config.yaml
num_hidden_layers: 14
intermediate_size: 1536
positions: "rope"
rope_theta: 10000.0
qk_norm: false
bias: "none"
parallel_block: false
init: "normal"
init_std_o: 0.0
warmup_steps: 200
final_lr_fraction: 0.02
max_seq_len: 1024
train_tokens: 454000000
max_steps: 4746
Each number is 128 + 24 x the weight over its row's rms, rounded and kept within 0 to 255. Layers, rows and columns count from 0. The size above them is the row's rms in percent of the matrix's.

# layer 7 MLP up, 1536x384, rms 0.107, rows 289-306, columns 0-191
size [101 108 108 102  98 100 117  89  86  99 110 107  98 108  98  92  97  97]
[[ 85 122 100 108 130 173 118 134 149  68 131 168 141 112 139  98 132 179  85 111 118 141 155 116 122 158 110 103 123 146 156  98 147 110 176 156 117 132 170 128  77 132 141 105 116 111 112 118 143 119 127 135 113 122 165 113 121 142 149 123 139 134 129 124  96 104 128 106  65 108 131  82 126 126 162 129 109 109 163 132 128  65 117 126 116 159  72  71  87 119 133 135 111 102 118 105 140 162 152 106 129 118 108 144 143 111 165 121 174 135 113  85 157 121  79 172 137 117 137 160 149 114 139 129 110 138 184 135 161 103 116 101 123 128 101 128 132 147 180 110 115 120 130 177 129 141 144 135 161 110 106 148 176 128 152 127 102 123 101  96 134 154  87 150 145  91 158 162 131  71 105  85 131  98 119 158 164 123 129 125 123 152 140 105 132 122 111 116 167 117 132 107]
 [110 135 109 154 113 118 108 124 105 139 100  76  94 128 123 113 111 116 119 142 135  87 114 103 127 147 147  91 155 128  86 164 135 103 136 135 105 140 181 124 125 134 118  99 165 124 128 162 137 122 160 135  78 101 133 115 122 113 120 123 152 100 104 104 111 163 118 102 115 156 165 105 136 137 140 121 106 140 138 105 126 100  82 117 122 138 111 128 132 125 128 184 156 149 120 104 128 137 141  99  95 127 161 152 134 157 154  93 132 142 166 137 124 137 140 114 118 123 130 111 146 103  97 133 133 112 112 143 133 113 131 157 144 117 114 107 126 135 146 134 120 147 164  98 122 168 148 146  95 129  93 141 157 125 145 105 131 148  98 111 143 165 147 149  81 156 157 135 119 146  71 137  59 132 120  92 108 113 124 109 127  92 153 131 117 155 156 122 105 145  76 161]
 [107 113 152 145 124 120  92 131 122 115 131 155 122 136  86 143  99 121 140 166 117 120 131 142 132  98  91 109 170 100 110 115 151 107 172  86 163 162 123 132 116  87 144 136 124 151 113 117 122 112 155 101 108 129 175 134 142  91  91 153 108 143 121 146 139 125 110 109 107 160 115 101  70  94 149 125 102 121 114 126 116 127  94 168 193 122 131 142 118  78  73 141 126 114 143 119 102 146  80 101 135 152 114 114 129 116 151 133 129 157 143 134 107 132 148 132 108 158 130 115 128 122 163 166 123 161 150 102  74 153  75 142 175 104 137 143 104 116 157 111 117 157 106 105  89 132 108 101 129  64  91 166 111 113 155 129 142 107 138 116 145  92 117 137 137  75 148 148 111 109  99 123 129 136 105 134 126  99 181 142 147 126 115 118  60 164 136 147 122  80 113 123]
 [159 169 103 156 106 122 126 167 168 183 127 104 102 101 103 126 122 106 138  84 112 113 141 105 119 117 160 138 155 193 152 157 109 162 146 102 139 126 116 145 117 106 142 122 117 152 146 140  94 160 154 160 156 114 152 143 123 161 127 160  84 114 111 136 161 106 125 144 110 107 103 135 149 109  84 130 113  72 152 127 114 135 103 142 127 102  99 118 132 147 121  94 120 100 111 125 121 125 110 143 117 127 122  89 120 113 131 167  61  99 141 180 129 147 116 107  79 101 152 103 138 135 111 140 115 132 151 101 116 152 143 137 173 129 160 145 154 113 128 118 161  84 120 152  96 140  94  96 102  93 126 112 144 153 102 117 105  60 117 119 128 115 127 135  78 131 120  97 161 139 122 118 125  66 117 145 109 171 109 104 190 142 146  76 134 114 148 148 121 140 114 133]
 [112 189 138 120 165 120 117 118 114 114 107 111  60 135 135  96 115 121 148 182 149 141 127 124 109 111 163 146 114 120 126 113  90 101 107 130 133 142 114 104 149 123 128 108 134 139 140 169 159 115 106 107 104 121 135 130 125  90  96 114 140  90 140 101 107 114 149 113 126 126 160  95 134 119 151 115 137  93 121 164 158 149  95 132 101  92  96 131 135  91 124 141 137 156  96 129 134 138 148 132  94 114  99 108 126 104 110  71 101 137 145  98 159 115 117 140 134  96 152 121 171  88 154 104 119 149 148 144 115 172 114 131  95 120 134 134 141 103 130 125 123 102 103  96 145 110 172 104  99 108 109 147 140 166  78 127 117 137  85  93  98 102 163 127 170 122 118 138 115 126 151 126 138  94 117 152 133 104 119 141 146 102 100 180 149 104 119 136 200 130 152 116]
 [154  96  95 111  87 157 126 118  97 142 138 106 134 131 154 115  88 120 158 123 107 112 143 125 119  92 103  94 123 127 134 141 163 151 125 149 142 129 136 151 203 106 139 121 112 137 118 141 137  97 148 148 135 147 135 127 123  92 145 135 157 138 102 136 178 110 127 117  90 169  76 134 167 114 133 169 149 131 105 181  96 147 146 160 122 132 124 171 144 106 129 159 154  86 143 153 152 147 118 131 127 163 133 110  99 173 132  91 112 135 147 162 163 150 134 119 117 169 137 138 123 130 130 146 103 131  78 158 113 119 128 121 123 150 125  98 111 128 117 154 107 101 145 117 131 165 159 140 134 155 139 134 165 160 122 145 134 102 141 110 124 143 139 156 132 115 120 144  87 147 128 145  94  97 118 133 123 145 129 108 151 118 121 120 155 143 123 127 127 150 120 123]
 [108 116 168 158 108 110 132 117 173 132 116  89  97 132 110 171 152 138 114 126 115 168 154 177 126 117 149 106 159 119 134 164 110 139 120 165 103 129 122 148  95 109  93 118 129  98  90 163 158 154 104 148 107 141 110  84 127 168 118 160 148  82 122 122 140 116  91 144 141 115 101 105 124 140 147 158 111 182 134 147 128 145 141 152 129 130 110 156 153 121 143 126 150 119 128 156  88 101 124 106 147  99  88 112 126 144 152  87 141 132 138 138 110 138 131 113 114 123  80 121 128 141 141 168 111 153 122  98  84 143 114 109  93 121 140  57 161 154 126 111 128  98 145 122  61 121 115 126 127 122 154 104 185 109 165 143 145 114  98 100 133 118 128  68 160 150 157 135 167 137 111 124 156 115 136 133 117 130 106 124 169 163 124  47  76 100  91 125 171 126 112  84]
 [127 167 137 155 135 110 105 138  88 115 157 166 105 106  91 125 167 140  78 114 123 127 119 151 120 100 118 154 137  75  98 118 139 122 120 128 138 134 145 123 129 112 128 140  95 114 135 133 158 167 139 160 122 111  77 167 127 131 132 124 132 136 136 104 168 122 142 152 139 121 134 149 126 122  91  63 113 128 109 159  75 123 142 117 121 158 121 142 160  71 154 145 128 148 108 128 147 137 125 144 117 172 138 152  76 111 151 143  95  91 101 139 147 151 158  86 118 126 146 133 147 147 126 104 100 148 120 157 116 136 145 156 113 121 128  67 102 103 148 159 144 119 101 174 101 160 143  63 101 127 134 111 151 102 138 125 160 144 136 114  93 120 143 113 107 115  95 122 115 120 193 106 100 111 122 114 129 149 120 133 110 140  94 138 116 122 120 130 161 165 128 141]
 [115 134 133 117 151 132  80 112 113 129  81 199 138 126 146 112 119 106 106 110 144  84 134 131 142 114 122  80 124 120 137 158 122 123 111  88 107 146 136 156 177 181 120 130 112 129 121 143 141 141 123 138 136 129  85 124  93  79 144 161 117 128 133 139  76  89  86 160 143 138 101 130 161 124 117 144 112 125 108  99 171 102 140 157 104  87 143 149 146 142 118 146  99 117 152 121 122 123 109 155 109 165 172 134 146 152 129 133 122 112  97 102 111 117 150  90 191 117 175 128 141 127 106 136 128 159 104 160 112 101  89 123  92  93  92 152 135 107 124 135 147 123 150 164 193 110 159 103 158  99 170 133 158  91  55 138 153  94 146 103 112 154 136  78 150 125 153 136 127 126 116 120  75 132 176 128 130 128 142 142 126 140 125  76 111 130 116 141 122 126 125 126]
 [154 106 117 105 125  93 112 128 133 137 109 141 146 102 131 186 110 148  98 125 100 172 128 131 116  76 115 120 117 117 146 122 140 121 165  82 129 127 156 116 125 134 165 158 166 156 139 134 180 123 114 117 131 172 178 130 122 105 147 131  78 105  98  77 166 102  99 125 129 135 121 156 138 161 159 132 141 132 127 100 150  87  92 179 120 164 118 147 122  86 123 134 133 167 159  98 131 127 111 141 151 157 126 112 134 144 135 170 109 117 111 126 105 169  89 177 147 158  71 122  93 150 120 145 121 141  80 166 112  98 156  60 128 130 109  76 137 128 133 116 118 105 159 113 108 182 151  89 109 122 137 135 150 121  96 120 116 120  90 115 126 127 141 108 117 160 154 107 112 143 109 104 101 107 104 124  75 135 113 160  79 178  94 130 148 126 140 145 133 110 154 153]
 [137 167 137 130  75 131 136 140 151 117 143 160 147 128 102  65 153 121 127 123 145 107 126  93 159 123 124 161 118  98 126 115 125 121 154 121 125 175 157 134 121  92 131 151 100  84 133 137 113 132 117 106  73 123 108 131 119 142 105  75 111 152 102 123 124 113 164 130 157 139 163 106  97 158 107 143 104  97  94  81 155 106 121 124  89 131 154 114 173 163 110 144  89 135 102 120 154  81 103 113 173 139 101 146 114 173 141 107 146 114 123 178 119 173 137 155 113  41 170  94 133 116 120 129 126 173 134 158 103 153 144 132 110 158 114 128 170 137 139 142 145 120 159 108 148 118 127 120 154 131 158  73  96 151  83 141 133 124 145 123 126 127 147 157 129 137 146 128 121 132  94 146 149  95  82 144 114 141 105 157 120 130 145  84 113 137 156  94 126 115 125 111]
 [157 141 105 149 139 113 126 129 135 123 129 115  91 104 123 113 134 119 131 147  90 127 116 145 134 149 143 143 125 121 175 116 131 142 170 113 105 107 129 185 148 127 149 161 136 109 128 128 148 130 106 130 115 164 159 161 129 157 140 133 144 143 141 124 195 129  87 116  69 107 135 103 161  93 151 193 130  99 100 139 154 124 114 160 122 140 134 105 111 111 159 115 135 117 174 119 185 133 164 105 116  88 131 136 127 129 130 165 105 108 182 143 181 180 124 124 130 125 171 115 129 137 126 103 137 100 125 128 165 109 124 104  92 137 152 133 116  93 107  99 128 125 125 107 126 123 112 108 113 110 150 183 106 112 124 124 100 145  80 117 124  86 110  59 154 128 128 127  95 133 142  98 122 123 113 154  98 157  93 130 137 129 128 154 116  92 144 117 103 134 119 149]
 [135 135 136 143 114 173 153 106 102 166 137  77 116 190 123 105 128  89 139 129 136 109 113 126 121 135  88 128 121 157 139 130 110 148 105 149 169 103 120 112 102 146 111 177 127 112 117 144 179 138 125 151 149 114 104 125 146 125 135 104 146 135 106 123 110  97 137 116 129  87 147 114  82  99 149 128 128 134 101 157 115 170 104 143 137 104 120 135 160 140 122 146 110  88 128 118 127  90 125  82 145 116  96  88 101 131 137 117 124  99 110 102 152 198 136 107 134 115 118 134 112 148 120 128 176  88 174 122 126 127 150 132 170 110  95 121 172 174 124  91 152 130 126 147 119  97 133 113 101 134 173  82  83 109  73 128  92 127 129 117  91 173 121 105 133 112 158 125 125 132 113 127 124 134 124 164 155 117 108 143 167 142 103 127 149 129 114 104 103 105 195 131]
 [123 127  99 118 144  95 103 116 119 140 110 191 138 146  99 138  94 142 110 127  97  89 122 162 119 165 115 121  84 133 144 158 129  90 168 139 133  84 112 108 130 122  80 128 160  91 120 101 155  88 148 154 108  93 103 126 101 155 104 142 134  92 137 123 162 138 105  84 115 153 133 146 100 130 103 147 124 114 127 130 135 126  76 143 133 161  92 157 129  74 104 124 146 110 122 137 122 160 101 110 107 108 144  84 128 100 120 116  88 164 116 130 119 126 120 143 165 145 136 131 172 174  84  88 115 127 108 138 113 120 129 152 129 112 123 114 125  84 129 149 133 112 119 138 152 135 145 103 163 181 133 116 121  92 128 117 111 149 131 151  78 113 113 118 144 147  84 185  80  81 123 140 126 139 122 119 173 157  97 163 113 132 130 107 140 132 142 151  87 138 156 129]
 [170 159 128 146 135  92 141 157  93  96 132 132 137 160 144  97 133 134 109 108 115 111 120 143 131 120 133 105  85 111 137 117 100 105 145 125  94  94 116 185 139  97 153 117 103 139 152 145 133 102 112 151  90 113 148  99 148 115 122  90 139 125 122 138 126 139 179 112 169 138 131  90 170 131 131 160 109 100 139 157  91 128 107  94 103 138 145 121 130 125 156  74 162 133 136 149 148 111 124  99 107 139 146 151 127  96 120 130 133 123 104 109 126 152  97 126 156 159 117 114 151 123 142 112 111 110  75 144 129 185 165 144  97  75 150 122 123 142 121 114 112  96 117 123  52  87 152 162 139  70 159 111 162 117 119 135 120 134 169 161 111 113 113 137 177 132 138 123 151 164 148 126 142 115 126  99 102  46  87 123 145 138  76 125 140 125  87 133 137 124 126 117]
 [112 116 137 114 139  93 173 155 133 108 138 123 159 141 151 120  85 139  60 140 107 125  96 114  99 116 142 103 148 152 135 155 173 144 115 144 117 146  96 111  86 162 145 125 164  85 130 115 126 147 161 106 138 101 156  91 149 156 124  71 122  88 107 121 120 141 138 136 142 156  86 159 179 146 130 122  98 138 155 102 125 146 171 148 137 106 142 108 130  97 155 147 104  96 126  99 149 100 130 123 113 121 122 108 116  98  90 118 102 103  82 132 135 111 106 137 134 128 105 108 176 140 167 128 104 130 147 158 135 140  92 136 135 148 102 122 141 150 116  99 127 135 130 115 126 133 136 103 106 101 130  97 115 148  94 146  82 144 131 135 150  92 181 169  99 131 132 122 124 158  91 133 110  83 194 121 148 126 122 114 128  68 134 122 105 130 126 121 119 115 112 140]
 [139 118 149 116 114 114 103 108 135 122 109 123 155 144 123 143  96 108  94 111 109  75 129  84 125 119 142 156 130 125 142 173 120 120 104 117 126 145 129  93 141  80 156 135 124 149 107 149  83 135 149 131 119 121 129 103  61 175 144 121 119 153 112 104 131 138 108 147 133 129 118 144 148 135 152 127  64  80 150 177 131 119 132  77  70 102 128 136 163 120  90 148 107 154 129 152 136 112 151 141 147 152 134 163 101  90 132  91  98 139 157  98  97  93 139 107  96 116 150  96 135 135 135  83 120 139 163 117 154 168 125 108 122 157 129 145 144 151  97 139 138 127 132  90 142 172 131 165 109 157 148  93 166 135 114 104 114 106 138 116 124 129 114 129 143 112 124 118 145 139 145 138 134 157  94 131 152  83 109 127  99 131  97 169 143 162 124 102 117 111 127 122]
 [126 137 130  56 109 119  71 128 104 108 143 139 109 145 135  89 119 107 108  86 100 123 139 114 132 115 115 172 133  93 109 131 130 108 123 133 115 136 116 184 147 176 107 151 176 154 147  88 189 126 133 105 130 109 136 154  98 126 182 154  69 126 160 129 110 100 126 137 126 134 122 100 162 104 137 139 130 139 109 124 150 109 156 170 165 114 154 147 150 101 179 143 138 170 115 106 122 146 114 124 143 138 124  91 102 137 148 131 117 105 147  93  94 129 113 113 157 163 108 129  77 144 104 129  91 142 111  57 105 154 142 137 100 112 127  69  74  98 109  85  72 121 163 129 144 147 121 184 129 135 129  70 111 115  95  97 164  93 137 150 143 128 163 121 102 152 118 138 133 126 118 137 117 135 120 137 101 141 137 115 134  99 139 140 118 107 111  91 158 119 167 176]]
# layer 7 MLP down (transposed), 1536x384, rms 0.0942, rows 289-306, columns 0-191
size [101  98  96 105  98  96 101  89  91  96 109  95  98 107  89 101  88  93]
[[114 121 119 152 154 134 103 111 151 125 128 152 103 114 138 104 185 136 122 156 152 106 165 126 175 107 111  82  68 170 126  82 110 110 124  92 119 119 122 138 105 142 173 110  85  92 161 131 140  82 126 151 131 171 115  90 123 105 162 155 181 169 109 179 160 121 107 123 111 102 132 115 109 160 134 141  95  53 129 149 120 104 105 132 109  96 133  92  95 153 120 110 122  93 121  94 130 144 111 107 151 102 103 170 160 120  88 122 157 112 115 129 110 163 100 143 131 106 123 144 147 178 129 156 122 158 128 141 127 102 138 103 158 150  97 131 144 111 113  66 134 127 174 134 140  99 114 112 116 118  94 118 154 142 175 153 117 106 121 131 143 133 122 151 167 136 142 119 105 126 121 100 110 154 123 156 141 123 122 158 121 129 122 135 147 133  88 102 146 166 121 146]
 [148  88 157 156 145 114 130 106 154 116 103 138  96  78 119 148 129 147 160 125 127 144 133 148 176 133 151 108 107 122 110 114 140  98 140 145 105 104 125 133 173 106 177 144 136 167  94 161 140 136 146 138 153 129 104 103  73 110 123 143 138 140 134 121 160 112 182 109 122 120 126 114 153 140 119 149 163 104 188 146 106 146  91  86  68 109 170  86  76 145 117 138 122 107 171 127 118 144 110 105 135 145 116  99 126 135  90 124 111 108 106 142 127 105 130 155 115 133 145 106 117 150 125 174 101 170  92 143 105 113 166 118 153  85  95 121 103 137 142 167 126 137 111 122 120 141  97 133  84 110 135 120 116 107 123 117 117 158 130 142 136 149 140 144 130 124 131 104 130 151 118 115 145 142 102  92 138 101 123 133 148 130 145 152 111 104  97 143 115 202 127 121]
 [110 120 170 136 149 130 145 144 158 110 126 108 170  98 109 120 157 133 136 154 132 158 125 125 116 111 166 135 151 112 134 159 123 163 133 126 131 149 172 107 134 131 135 166  98 129 174 112 147 116 124 130 102 113  98 108  96 143 116 136 120 142 137 138 143 122 111 102 140 134 139 125 148 128 153 114 105 139 106 112 136 120 119 148 104 123 129 129 109 123 113 128 107 157 140 129 117 140  68 144 106 119 133 148  99  91 166  93 155 126 131 122 153 139 132 139 134 124 104 116 117 101 177 131 180 105  77 127 157 158 113 181 142 136 128  73  81 138  76 145 100 158 162  61 107 124  96 146 110 102 154 137 112  87 147 151 158 101 113 120 123  86 149 145 153 108 111  96 123  66 129 168 132 106 155 143 108 152 113 141 128 118 118 102 166 157 139 138 114 143 189 110]
 [158 134 119 123 133 105 133  93 140 168 132 124 142 123 128 114 145 108 157 142 117 125  79 118 141 127 127 144  96 113 126  93 167 158  84 118  93 118 145 126 155 135 134 107 155 113 148 127 119 139 193 151 144 168 168 156 119 102 117 128 128 122 164 133 145 164 131 159 186 128 104 163 149 108  88 138 147 122 135 169 143 143 148 111 145  90  98 170 158 107  91 105 104  88 150 151 125 148 173 120  92 140  70 129 130 174 114 143 124 136 134 134 117 125  96  81 117 125 117 160 153  92 112 106 109  76 122  88  89 129 118 136 158 142 122 123 116 138 105 125 116 176 134 130 116 158 127 141 110 142 108 129 117 124 148 152 133 107 115  65 133 171 140 120 119 106 154 171 107 162 128 193 124 135 118 145 120 125 193 105  98 135 139 199 102  97 128 161 108 127  97 123]
 [131 130 103 142 125 111 165 114 147 127 168 127 124 131 115 115  85 103 124 171 128 159 105 151 117 116 152 175 111 133 100 155  63 146 143 119 101 126 125 103  98  91 139 135 106  95 143 137 154  98 144  90 158 158 111 118 151 107 129  90 127 119 100 175 111 127 133 146  98 182 147 139 133 145  95 137  87 146 119 138 118 112 106 177 147  95  86 125 153 145  95 160 100 144 140 113 123 110 117 140 131 167 155 114  87 139 121 117 112 144 116 133 175 119 181 131 140 148 129 156 150 139 124 105 130 167 131 122 119 147 117 104 127 144  95 151 122  90 149 132 129 131 113 121 117  94 158 147 113 143 139 157 115 136 102 161 123 126 176 142 130 134 115 140 102 165  91 109 124 180 121 100 120 123 107 167 124 134  81 109 116 134  85 108 139  75 138  73 156 150 152 165]
 [168 129 151 138 134 113  75 123 130 124 138 190 103 118 142 149 171 129 166 121 116 164 166  97 134 140 138 105 156 132 100  79 125 149 113  94  86 106 115 160 147 182 149 136 136 118 126 110 111 131 138  74 128 108  94  89 132 164 130  87 146 110 163 115 104 137 122 115 115 119 147 133 103 166 122 100  96 170 162 154  99 113 129  86 140 127 146 101  82 151 134 121 135 174  96 146 120 134 162 138 134  61 122 140 131  96 101 154 145 157 125 161 140 145  94 161 173 140 164  95 128 121 129 101 142 161 115 115 133 105 112 103 153  98 152 182 107 129 126 132  84 151 132 126 128 130  93 124 121 166 104 117 117 109  86 139 150 102 153 120 117 112 138 150 150 126  99 103 148 175 137 142 165 145 138 149 118  95 112 137 138 143 128 104  97 146 164 170  97 143 153 120]
 [113 146 132 108 121 153  78  88 125 127 146  80 145  88 169 104 106 122 122 125 107  98 136  95 145 118 104 138 115  84 105 168 131 149 116  88 127 122 163 134 135 173 153 119 121 133 114 138 142 142  88 133  98 119 129 155 144 134 134 131 134 164 112  87 121 150 120 129 102  84 185 135 127 163 109 175 135 134 154 120 159 153 161 119 163 126 134 126 179 127 145 156 126 118 155 125 140 190 133 156 144 104 130 148 121 121 128 186 130 167 142 154 149 111 119 149 175 145 125 119 116 131 137 164  77 124 120 148  97  96 103 152 106 143 118 137 140 144 177 118 126 131 145  96 108 153 116 113 134 165 135  99 121 125 120 119 186 137 130 151 146 146  88 101 105 107 122 120 135 139 117 145 127 149 112 110 104 131 152 149 123 121 140 103 149 103 163 125 119 137 115 125]
 [142 149 162 151 157 158 112 163 143 124 121 120 134 100 102 178 122 118 120  96 124 152 108 167 145 102 116 149 143 122 137 162 115 111 138 156 157 106 132 164 131 105 146 119  87 146 124 120 163 149  63 162 119 152 121 115 115 149 110 161 186 107 136 133 130 120 148 143 120 155 147 126  86 159 144 160 111 155 131 143 141 149 115 111 188 110 137 117 109 123 130 133 124 139 142 146 150 127 137 105 135 119 110 144 150 133 168 142 139  77 149  96  87 115 144 179  70 127 103  94 197  98 115 139  93 154 172 145 128 164  90 126 143 126 168 116 154 110 138 112 167 101 184 125  86 144 107 149 129 166 120 123 162 140 109 127 107 128 152 181 121 142 127 122 142 121 110 125 127 127 101 141 145 129 183 104 138 109 106 146 125  99 150  96 139 158 139 142 118  94  91 149]
 [163 153 154 197 115 118 132  93 164 101 132 127 122 144 150 160 178  76 128 125 180 175 113  78 111 109 125 138 132 118 123 104 114 118 129 147 132 147 133 125 166  83 141  57 125  95 104 151 127 136 124 104 131 132 150 109 126 134 142 136 131 130 169 116 108 128 147 105 149 108 147 145 107 106 146 118  69 115 144 152  82 122  99 142 141 132 138 158 136 148 129 131 177 143 156 109  97 157 108 135 133 164 114 130 118 111 126 152 115 149 123 119 104 151 118 129 129  59 162 130 124 149 132 130  82 164 144 127 119 164 112 137 155  79 130 152 113 141 133  94 110 115 134  90 142 145 106 136 107 157 133 126 122 107 121 127 114 133  84  89 106 110 179 145 112 150 154 128 147 139 159 160 172 161  80 123 104 139 162 143 142 106 182 129 145 113 144 122 127 147 123 123]
 [154 135 133 145 133 115 130 111 182 141 173 117  72 129  88 108 138 165  98 143 126 151 133 166 142 161 194 129 107 112 128 152 151 142  70 108 130 136 123 133  97 118 138 150 134  84 130 126 107 148 124 112 180 139 120  95 111 135 108 100 147 166 114 198 101 156 115  74 110 147 152 107 122 184  99 124 131 140 148 165 103 125 116 148 108 136 152 159 131 164 120 124 154 154 136 111 140 157 145 150 141 165 112 125 158 142 172 146  93 102 129  69 136 180  80 131 144 125 141 174 154  96 138 114 144 153 152 140 129 146 151 148 152 110 146 128 136 135 117 164 129 151 140 123 129 115 137 114 130 117 137 139 105 125 184 111 126  94 153 104 109 109 107  70 141 172 115 102 116 128 130 146 104 199 170 122 151 131 129 174 124 108 169 142 141  71 123  96 106 114 153 150]
 [154 166 135 148 152 137 121 162 112 111 157  86 111  89  85 140 136 130 152 126  94 134 104 122 135 172 156 122  90 130 122 129 103 116 140 123 131 140 130 129 137 133 122  95 184 129  90 107 167 161 145 116 150 178 145 150 162 125 102 150  81 117 139 169 137 103 122 114  96 110 131 186 102 158 108  86 139 154 140 139 147  93 127  97 136 117 119  93 166 129 136 164 134 136 108 114  71 159 125 113 151 134 136 181 136 152 145 109 130 157 115 125 161 138 124  72 115 127 171 126 127 133 122 122 138 116 105 123 149 151  89 134 142 144 160  86 165 123 140 135 139 138 126 155 114 113 129 112 163 120 109 120 111  90  97 120 111 139  98 131  95 120 160 172 112  84  83 120 116 140  93 114 160  90 107 134 139 107 137 100 114 162 127 127 130  89 139 138 147 104 105 164]
 [ 87 136 106 145 134 107 174 121 123 121 141 148 143 143 141 121 124  73 177  96 152 131 113  99 153 166 132 147 145 110 129 120  96 109 117 175 102 172 146  96 139 139 124 144 132 146  97 102 113 116 171 128 114 139 121 183 118 124 146 144 141 149 122 165 123 173 155  99 123 134 126 115 155 131 110 151 150 112 189 131  54 139 125 162 151 133 141  83 144 140 170 141 123 144  99 145 134 139 140 133 125 126 125 138 143 120 173  93  94 123 110 122 117 166  97 107 158 162 102  99 131 167 149  89 138 127 156 145 120  94 117 120 142 132 103 133 131 159  92 116 116 123 121 163 144 108 146 106 127 159 137 145 143 143 119 133 131 159  95 100 174 145 113 153 110 108 124 145 104 142 144 127 168 126  96 129 165 113  73 147 109  73 119 154 170 125 104 105 144 123 117 111]
 [110 134 102 121 130 115 124 130 107 142 116 134 137 102 114 139 168 139 142 171 140 115  97 172 133 132 100 144 103 101 136 149  96 130 153 155 163 146 105 136  85 119 109 131 129 107 118 100  66  95 148 154 116 120 141 103  82 105 153 137 110 144 109 145  77  90 129 133 123  73 163 162 132 151 137 157 100 144 140 102 142 123 146 143 125 146 192 131 164  95 101 160 173  93  96 155 174 114 126 150  84 126 160 122 146 114 129 117 116  64 111 107  89 129 160 119 120  98  91 114  91 146 145 129  98 130  87 124 143 157 146 146 121  69 128 136 154 105 168 119 130 135 135 128  76 168 155 122  87 145 161 180 130 128 122 169 130 130 104 151 161 139 125 137 136  96  84 128 149 135 131 136 107 134 143 152 134  92 150 134 142 105 143 147  99 130 134 165 117  85 119 127]
 [105 133 142 122 139 130 141 103 107 177 113 124 102 133 125  87 153  75 161 115 149 126 110 128  89 122 114 122 128  84 144 115 148 128  97 119  73 108 128 129 142 153 129 102 113 136 122 103 145 117 158 106  94 116 147  85 155 122 138 142 125 135 116 147 157 150 140 146 159 154 103 136 109 108 157 164 109 153  85 153 101 138 115  87 144 168 132 145  96  84 107 138  85  93  84 121 161 149 113 129 103 120 125 111 138 118 133 140 151 129 146  74 121 115 172  90 143 172 100 146 143 154 116 124 103 124 116 118  77 125 133 130 129 146 127 137 113 104 162 131 111 132 146 123 185 152 118 126 144 120 138 133  91 157 183 148 132 101 202 152 150 110 105 154  97 138 115 144  98  81 135 135  79  68 131 123 126 138 149 129 137 128 140 149 117 168 121 181 126 129 149 123]
 [110 136 163 159 112 124 128 127 166 182 102 168 150 134 111 112 143  81 153 139 130 109 136 104 119  88 104 164 168 154 144 101 111 136  93 149 125 115 129  97 121 110 128 158 145 118 128 135 117 126 170 117 146 150 117 125 101 127 132  80 148 157 140 152 105 136 155  97 148 147 141 168 111  93 144 165  89 143 149 107 149 116 116 121 122 130 133 115  95  88 121 132  87 109 172 101 139 131 130 147 107 127 144 123  93 133 151 140 158 125 151 118 155 130  94 118 121 138 150 163 101 151  98 165 165 131 141 162 105 120 138 112 166 127 147 120 130 105 118 134 141 150 135 151 145 129 117 118 136 114  92 134 126  88 170  61 131 154 130  96 128  50 111 115 106 133 126 167 103 165  97 113 129 120 164 132 124 119 151  84 151 121 131 127 164 115 168 116 114 145 130 115]
 [117 164  98 130  94 177 141  89 109 142 117 129 154 160 111 128 132 111 179 125  96 138 196 112 165 123 141 140 108 128 114 133  81  85 142 135 104 107 167 119 118 134 134 140 124 156 138 159 126 115 141  73 132 123 128 132 133 109 149 146 148 149 147 154 147 148 102 130  93 129 140 120 130 154 124 140 131 123 119 107 107 117 104 101  95 158 100 129 134 113 167 124 117 129 119 130 153 136 154 107 133 118 158 142 165 139 123 147 164  96 145 148 130 193 156  73 116 109 126  92  99 133 106 141  95 123 130 146 146 126 122 104 134 126 128 166 142 149 108 137  99 137 136 139 114 157 123 162 123 124  98 107 113 109 149  82 160 123  74 124 132 110  87 128 157 130  86 116 166 175 136 106 164 135 143  98  87 185  86 133 135 148 100  98 143  87 137 172 157 122 118 128]
 [110  87 141 120 137 111  98 118 122 127 120 130 130  81 102 132 123 152 116 141 153 170 134 110 131 123 110 130 102 143 132 149 126 169 140 117 139 114 130 121 161 140 103 120 188 172 127 138 168 144 120 113 146 141 116 139 160 141 174 161 164 144 157 161 110  93 140 127 153 133 138 119 125 113 144 121 152 169 145 111 146 112  97 147  93 121 139 103 124 128  94  59  99 172 143 123 122 135  87 137 135 129 162 109 147 161 130 128  78 135 116 116 145 132 147 126 141 157 131 152 143 133 140 177 147 116 146 175 160 115 141 155 124 129 123 112  82 120 151 136 140 140 128 142 148 114  89 117 145 141 127 158 106 152 125 127 168 106 167 160 115 101 148 130 111 120 140 128 121 133 128 105 131 114 164 147 137 157 132 140 127 157 160 107 147  98  84 127 118 156 180 146]
 [153 135 126 159 142 150 157 108 148 113  91 169 131 138 158 121 142 139 126 142 186 137 114 161 118 119 138 111 123 122  73 127 103 121 126 121 152  75 107  97 128  64 126 115  84 135  99 169 128 123 126 128 102 127 105 126 177 132 113 113 136 134  88 120 122 161 159  91  94 141 122 161 115 156 149  92 105 119 167 137 114 105  78 129 112 135  93 105 131 143 132  95 114 133 142 158 131  87 146 114 124 107 170 153 126 125 112 100 146 126 129 101 124  95 117 105 140 150 116 112 115 154 157 137 149  96 153 159 147  98 142  98 113 103  93 116  90 131 141 148 149 122 121 126 167 185 108 123 119 155 115 165 164 127 164 126 103 127 108 132 137 155 125 133 161 105 104 101 143 134 110 120 155 172 143 108 136 154 154 152 117 166 133 139 107 133 138 168  97 165 111  88]]